{"num_hidden_layers": 10, "hidden_size": 192, "num_attention_heads": 6, "num_key_value_heads": 6, "head_dim": 64, "intermediate_size": 768, "vocab_size": 1024, "hidden_act": "tanh_gelu", "norm": "layernorm", "norm_place": "pre", "norm_eps": 1e-05, "positions": "learned", "qk_norm": false, "attn_scale": 0.125, "bias": "all", "tie_word_embeddings": true, "parallel_block": false, "init": "normal", "init_std_qkv": 0.023, "init_std_o": 0.023, "init_std_up": 0.023, "init_std_down": 0.023, "optimizer": "soap_variant", "learning_rate": 0.00754, "beta1": 0.95, "beta2": 0.95, "weight_decay": 0.093, "lr_head": 0.00817, "max_grad_norm": 2.0, "warmup_steps": 200, "schedule": "wsd", "decay_fraction": 0.833, "decay_shape": "linear", "final_lr_fraction": 0.05, "batch_tokens": 65536, "max_seq_len": 512, "doc_mask": false, "train_tokens": 204200000, "max_steps": 3116, "dataset": "wikipedia_en"}
Each number is 128 + 24 x the weight over its row's rms, rounded and kept within 0 to 255. Layers, rows and columns count from 0. Numbers have three digits each. The size before them is the row's rms in percent of the matrix's.

# layer 6 attention output (transposed), 384x192, rms 0.126, rows 25-41, columns 0-191
092:107136116090103134099132139155116108124118099143136158136128109084074077112104136081146143168168148111087101145129096171117092119130150154127100188169116133122118106137158134108130150147120140140079080108163109102132166122113133105141146123105140141116151146126093091145109119158129156129124115109130143124153117149134104087102143149126095114130102126123089146167179172162130146107152166150115111142128144114157126115120081118119127157109117138136104118155102123149140103126186139111137127150123119141095141098162150105174182156176143138107102161121089104140104117130114145155
093:137136118151161118123164115121155104107158195127135152106152135126179144112116194167106152089139119117150121121124111110118119138137091118118151111151111113146169100125090183126110124111093140108127130161104116160141114120108103110147153158136072140100122059124182141137111141152108124111122122109065143184095119154087106158095136135141122134103131121086148128154100134137118132154097091124154136148115111132079095132146106141167120112141149168107128158120155111132103152089106096129121130144113113158120103146133085157133140135159122116147124166138139128151140137072127138118
101:142180166078160098188151126098106124136179153151182112077153116110178143109103153089170142132144137104137142145104109130164117097129120135109170143125140131149149126117093153165141139160115128145108113146144119127150143125104113100146152140117132140088131098147115126135078105165127075117121105069048173148111160152094145116130127140151133143093129130106131128141133151155101144122127089122123138110139133103129107100160140145065125099118092142150160141124110114121133130103109149124128058137154125109137094112139129118125136138123144107121120157115106149130125125106139125108
080:150113156174123114146100078163120116107104125149106134110151131137141141105115137154097107097099121190129113134124137101148131121121131121098172119134129168178137129157143127135136127133133146140154083156106154122118071126095114092131112144130090129133103138122095144092140160122135128184114150137099100191117107129136101096113138160123150100109134137089123184133098111175069169111130134118134095133105149152140133116131112128127120119163142128166123153128147152102166101147162119135126168081118123121095097135151136101131131121093106119122066129100174161121084125093128101118
091:118089117119096122147148110115143172137113157155117100107104149130111111120138130135113113106124113164118133153123167082119147140134138173117174110083111121115174144119167090126158084154172086125143112142110119139109115120109098105139128092181161113139102159103100128144147145120141114117182140179151103109139117122113133106132151097106147109160136074141163088146089139098133129127147114099112168144070121121114124166116128114158113095124135111122123138130124154140170169122140125097193168136115143129162115142136148128155134144150152136152111117129129110109124143181137068162
093:114152112104101093121095138138111140127127163136169097088098059114109122133142125083103119161105114117155147133105132141150116129157133148132138154128165133133109115144121083124155079138117084122097111099146106087109162132108180172112157160097099096121079111175150145152129155119133101138109143143113099129161135133139127165099109090127124154142135112099081144155144169092150119140159153162120117134134104107138138149158157154124112117127130128131136151162117133154099122117160158105132100138170111140107091151110071157151132149140122119155160122105123099112061113139151149126
096:142157140144095111142150122143130119133119118148117106158130147118150159130144079124111116120108115157155099167106178103142146149102161136068114101099117137135103123125111079155078113171107151135126070116133166122128125113143134162110130120130152153113134109147112138118099125093110093155149143137149111084128115136166149135096125100113129108079127117129147102109106145111102140148111138141154141148105150126143187105090139101126157139144135072105137147098112109084139130137118155098130108140135150117186143120064110102104146098137103098124088109078098141103074113112122144170
089:155160153137109130150147160109149116139141110094120078148108174142195109137153143159117094110153181095168111113150134098148132121124136133099119132128116149124131159107144123149113128120118120108107129160141122163125110134135112145145136095119158165142134117123141084112118085110128118124158124169110163100123161112136117117123160090165108125090112174146172086077087115129154131122079129132137151114155169133103172132117155138138132168113124111178171115140131127144164096127150199156125156133126134157131169128094135133178118124161109120122119114173129115095128150094154120131
096:135111108160091117159140113133143098120130149164142108088137115128159157127084138131109102089107128139148096132144111120083107131139140144181127089063105162145136124137147082145143115107152137129103102143123149124112164113147082104147133174158149108099102141164142120138115127133220110127135104181105141116144104136127147111142157080107110137114108111127138113120112098139124116117107112135131144151154121100136105135117121123124101130112151123100124148144155134123179094112139140120085136121127162123135109088137075122113086136077151139121083097145196139107094147127142092146
097:071139090134193167092137156124105094097152135133151167132130129135087150160122165127114136139142100106120128164106169176125134093097110111112086121122128065143168076106065129114122148137126154150135107115131057137165135090135101130123125152072095138135118115135136142120139167147127161143126087112095145131134092112097138167099141097120135116147111103123106135121126107135113172152153118130115126164116113123140157097162125109150135149109142135134115109115119138138077139128105135124156155173127110159167129141155116140093111130162127125127121149145103103127152137153135143163
095:135117135099131094129143147158168151137164102143129115129108134154147075156103136128138116108114145128137135102102153113141121153096116167107115102114104110122117111146068143127120141140157135132151113153114148081140143071109094182114133131069172131135168107123135090134125110118230145144174130102148150100183148122111089120132095103102115148121127106150140092124145157124117157139143124085133153143110153122093147137133110125111112124122138121091159139139113136130129134148089180138129113146106126114145150145118059102143133140150107139104093127082153093104120112141115117144
084:086142141121145099167117103124071158117100128149136116173136148119135170113135135106151091126141108114135135136140142134169143107130115138139128160154139117087146136175156116152132135132141124154120102137115134101101165119154124123128105112152190130107126167128116090094134146127169118187125141131109118130116133127101141091108161132104139099116136157168170110145096111106104158142151135163110172109100083100163160149194144128123103132105110097142167110129140122135133126140142126153163113138135174065118080141075182121108120152150158129146147088144113111134149122146121094144
093:109100128130172144134148117151087112119098127104120172095141135112130160133113073127088125119121125145132099124155172156141133121123182113118150126127084139131139167145127128103126144147151117146117116111133140128138100153130112066138114139119134126116116135108045167139133159133128139119129144135139139073103113085124110111114179097136106086126125132109106133122096141130100099154056088132094080138132115098134111095146131093141169151102147141132067126122141155096109108094129143123124154120131115096163169118100156134144115111132152105125121097114103122133129066133117121185
095:188137093146098097151084153154105117135085104113100086138127102127180101137154128120124097146135158175143133145125147119134131153174132114131139167084144054109139152138164114086159154113111071126118136127097144132138120135127130139144116128123121165118109121129106096107141123128161136173125163115156122171116102125142145107157128146105131133146131117124124149135146123123148125164106146199114141164154137128124149167111159144148084082157123129118121145163098130096142156114115098118132161139117151113113100161078079132136137143125148125151127121139123076076111128130155098145
090:127133105124103139166108101144112120119111126155089098123122159117126164086120130098111124123157112121140135140149082142151140089137079147114131121104077155123119122149166145125153106157115099114119087161128131125099126103084150120170103049124147135125126120217100132146113124109174118161126118134137129110121141140111123146152183115094114101094124104146113139126094106104136145125163146146125133113077157125157168127137097121130128080100094076121106172153127115117156139141113119120096088099111113155124128163109126136152111102118156120093133109108066110108129125147123120137
096:113159140141111134154125142122141129145160084121121140103135118130149129109143061090138151159113144115136102146165166125109163124128137142158117124106166136147139165126156150119135094148179148157118212153142177112116099099127112110114110146172159177105144155105090122151140152140173112093127124096129134154165152112147101105144160129092139146175128141142144140106100132124142100132167139123131083141100134134140095131124116132118146112101118090129075109134102088138110141140123129084121134112107130131133106133151086088121131114066168119131123137155117147135147148125091118185
091:124166074108125136153088129140144103119133102122122141141113083122162091092155115157103096113140113147088116137154152112151156145105135111125114100122155131126104138145133104106140110115130130157140116120126102091113083098097117179143122152138135106115121143181101143116126124145163119129163180088136128113153133104117103150135127101118152124116168132152144130122147117119103160166136147132082119066153125111092134123111152109098072066118178136129101121177119109152121106132140156071082144122108125142104131140120077128114124135114122121112122159130088075110154125100114181141
# layer 6 attention value, 384x192, rms 0.149, rows 26-42, columns 0-191
089:173140173156135133112151081134121135118148105154156148074109125106137118109173155156144115150104135150125130127131158147157095107087165115173096121114178116089115136114121096152109137136131101148158103149150097090108134090145125158137102146154112102154128158118112120124149137154139118110133115151127101136087133143146120128140116142138135107154122090140125103135125090121101094145149091144158098140090127177131136091148159117109112112139130107169158112105096155104154094152140105105122152111117108119149149097122191152128142182079137120094174115162167129108156091132125164151
098:155124145131111121086157125112126110157119117149153109113124124103102122176141141128119102118112133162127088120111101174102051142125111088154058154139192173124106116109142112098122100098129142131148140153136113145129115124121075141128124091110085134112129186117133138160134151142136135125134146132153110141093132111125140124112105123134105143163076136114127119107138117126166115163096112097168122108104096181137163128094117095162165169121181114109135115152142131130179130135163105122146156135081136120122155108142124169069128130148117142151123111142121089126141138129153129117
087:114168062108129095134148120126103119140175068106134108125136102119132116091129107150091139141140124177137140152134140095111089151156185121126128115165135134127098138132163126153106152110116151150113098095147163145124115127120120143151123113096154183162123135131137115109134094133125103128112104121103113159121167104171134131118153122133118104113097090103137133090129121124110089122140116132136085132094128143140077122122157126090124146183085109144147151146152137097141113165107103100171095153160137122177181115165138147140133152146127117119157123137172126124120080150108180127
099:092133159118153110104116130111109133145126114115144150153119132117185151116136109133106133083144160085102145093133132123120196110103138143161151102151129083139116100172083174131072134170131133148113085135171145109123137114156131135146158133134139174174153098129107097088108125129094141157117113135124135140099106143078095161144133149121130128142125148133116138149187143157119158160126088141100115149129106131142095119165148133147135131144139133106159093100150139107095123084154134095154134097114098130173157111109104131173128138165123119123132095151143156141164091105147118128
090:141140095120118154159145129142156112076141094155129157126118123128130124126167157101094141096103107099157144160107138160076091154120112179110138151111144140149151089128130136118109168167125171130115132166081139127148107119110126180120109104117105122141085129111158087157128171104124135136123162169112086143152105110162114122074134149142146136182119144151077114135128110139093152148089160172129093098171125131125133089089159158164151155135152123176146125120106128108141124144137110134154151123106117152137163097129121153109122121126118120115139151127111155134158165129114103158
095:152119141136161109087151126118119109119134151132113133141125118107114130139109112148098110112088095179126106073176111164118144064138137149106096170107107125115129127134155133112112107134125122165095106107104166168112144120119159143143083132137153107172087091112135144092133114129122146115116101163133127095130167121149153143145086136164129122109082102114109132099145164138127120148111102134134158125171091129098090143128152142128133102159145119145130139129137124151115096120155156189134104099143129128161144112171123070108119095156102104157122115157130099125206134147098149112
092:150109154091113138134138113162112149143128162140133132156121108139139120168086130136153138129142150132112086136143113125132163052134137093169113100068130116126125118137092114129138150128152101105099136102149201132090174153132142154127096118129146117124116161132114158123123142167110144088116125092122153092120144148126143137168078137121122129129154130092148130149129144151115143131123145094110170123160113144174105108162086130106129115093123134102120160166157151125129130104155130121105086109123150151094100121129101092095165147144050144153094116143131122151149161156112157103
104:126119127057130112138115117115135156128145136141158135190165115115159122148124103136149125171149096120146110120104122127087164102137093113137102096093155132115139097123121162154156112084120157096074156097149173139097125130158134126139106116088134141114161131136137160116116130144122094140132104145083117132138103118106135153147171152087117089134140098102125112138135119157106130157087082159148095148190097137118064097136096128110115122122121119130112089139148171156128147099117112160102167125135100134130130127113138101128179114125124113139144086130114176128144123124116077131
099:132090158177162135124107086131129135162118135130095133112084112121153110080166157145116148144140137122122145118123179128169109092112095187141127161157112115119144116129112107155113105161128121118134140143135074111141127119126120133132117122119104075170137096129130108103126109144136146086136157095162120132094110128122119099110143139106183079169098153170114108106098141120127088147156107157162124190125137128105164130122150166153111117131160097141132122120096145117141132137122107120124109078084114075131142126144165151140104164128154129102168138103127130131127085111127077119
096:139114156139119137085122115130113161165139165142135132150119106108126126126148192150166108154113110135088087154194114145119126144122064163143083129124135110099154137128106138115102111133147124105117146145122182180105146115113145141133093114113127125089117139117108139134150155141107162158140126128116166120114113109097120141108138165153176148173119136161087108107095164103135121212139130191148127115137122118159148096187112115124112103170132137150136155105139097137126153113141118128138129113118139081150147114131133124111121120109140145141112138171122107124179110106097111145
085:133109106114096131073151122109131137148160128097143105147116138109195115130139132110114087150193149141100141127139135122110110106114140116151148129134144113204103138117152119133154144148158094130111160098136146135135091127149091146142112099080117157162142092102096169123134136111097117094136125127135167114112130108097153118126103107129137177117152164118134166142175128115145149126103148106115141143148130116115105186088114140150160128103140094114137110126111141117153123123155127152137163115090106108139134159153067164104137107141139150142110077099114088078132114108173155136
098:089148062134158097121135119124118088171151109106108106137140117130123137107133056148117143137119134107149167069100150147140184117143133147118164143151106143145104133138114116152145144142104140105159137111150124108099137132144123124179106094151120109147152110130107135094084094130141063094111112136138129140138158124085155124128127106083112088124132127117159128136145159060143108116162112093132147152133121143075101122123130148109159122082128102082105127095123146125115120110088149114148148139140152102110106106147126137124137116179149121169120078135128099135091133112099122123
101:095116081144114159081142146150140159145155143138149173118115092112130110170100164106106126142167101102106140134132123119128128112134155143138124127089138084119145168149157131165123167115169119138062111163143144139133091115094162107161109161119117104147115137149119127124153146139141128155145117152135157137142124121109116122107169098169112123111152102146109116177158099127099146124139098161147160132122088095122077099099047140162152129099142134142153125134162128095144124124124116159160133176137089117083145116113117133135157123156105159108113130110141150103134172120121143156
096:130102154103132191136128155104112119132138120108180121133125163091134136131097138110149114128154119156107145131131138097118121101130183158143155141149121140139165130100152127102122112127066123174124119122183167145156106088113111166123125155119103183143118120062155123109139160099142115129143166117103145156123146132136149160117081139122090114158109128120095156135168145185107150135137116127086141097127116128111112083114163142127133133149112101136122145138124150112124101135144169133097130103120145101177142129086127164130149088168095114134128117147141072122083147139145121103
097:084160118113152099133090115120147156151135108153111141145147098121145161145091124134153125171114125107116168122092143125120139147172132118159132148170108162137144125121078135135129100109113130090134136110138065110091151123098130069114141083156164148120118159082129130115142151089113113186112114136108157113152140109103143128140136158133082126159121147129139151118145107096116163131105125112121121113101103112152115111164099112134137142096099107105138099081157089149116130133140119121092137133147126099154110167131126134210126097180153124118118101140146134134183139142158094122
092:108119088161102162138102123127132163178160145135158137126091088121132142118110125110139118141104135137110132116135113137131142164114127199135122126084132120137125103125123148153106156122150101067110137143156072124145142112103157125153104104085147121104083132082143116121155154134146120156131135109149122100116103134116130113066147124145144117151159140150125144137118141140080138139128099159110109109128139093151134087131108156101095175148090133162103108086116135110106136115123120166105149154126123108089096131082143117144143129124090096116106152150186149163191120163122162159
087:118107091115175183086126083106112141157114105114141107080161126154116123161144130133123127111156107137152114131130120129102152130110070143133133122077120118142144142134131134169135109125115118099147131157154156126150142124122102106119129138115112100155183101120119128127168116102144139107130125147143130147137153120112139094099117094171132127171127123159144101168121120098148128140155108170124141156083105101116075084137149149130136126123091130135139159123137096110118133139122137117144120158115109098174109129129114099122103069146167094134143138181088052177093095099114110150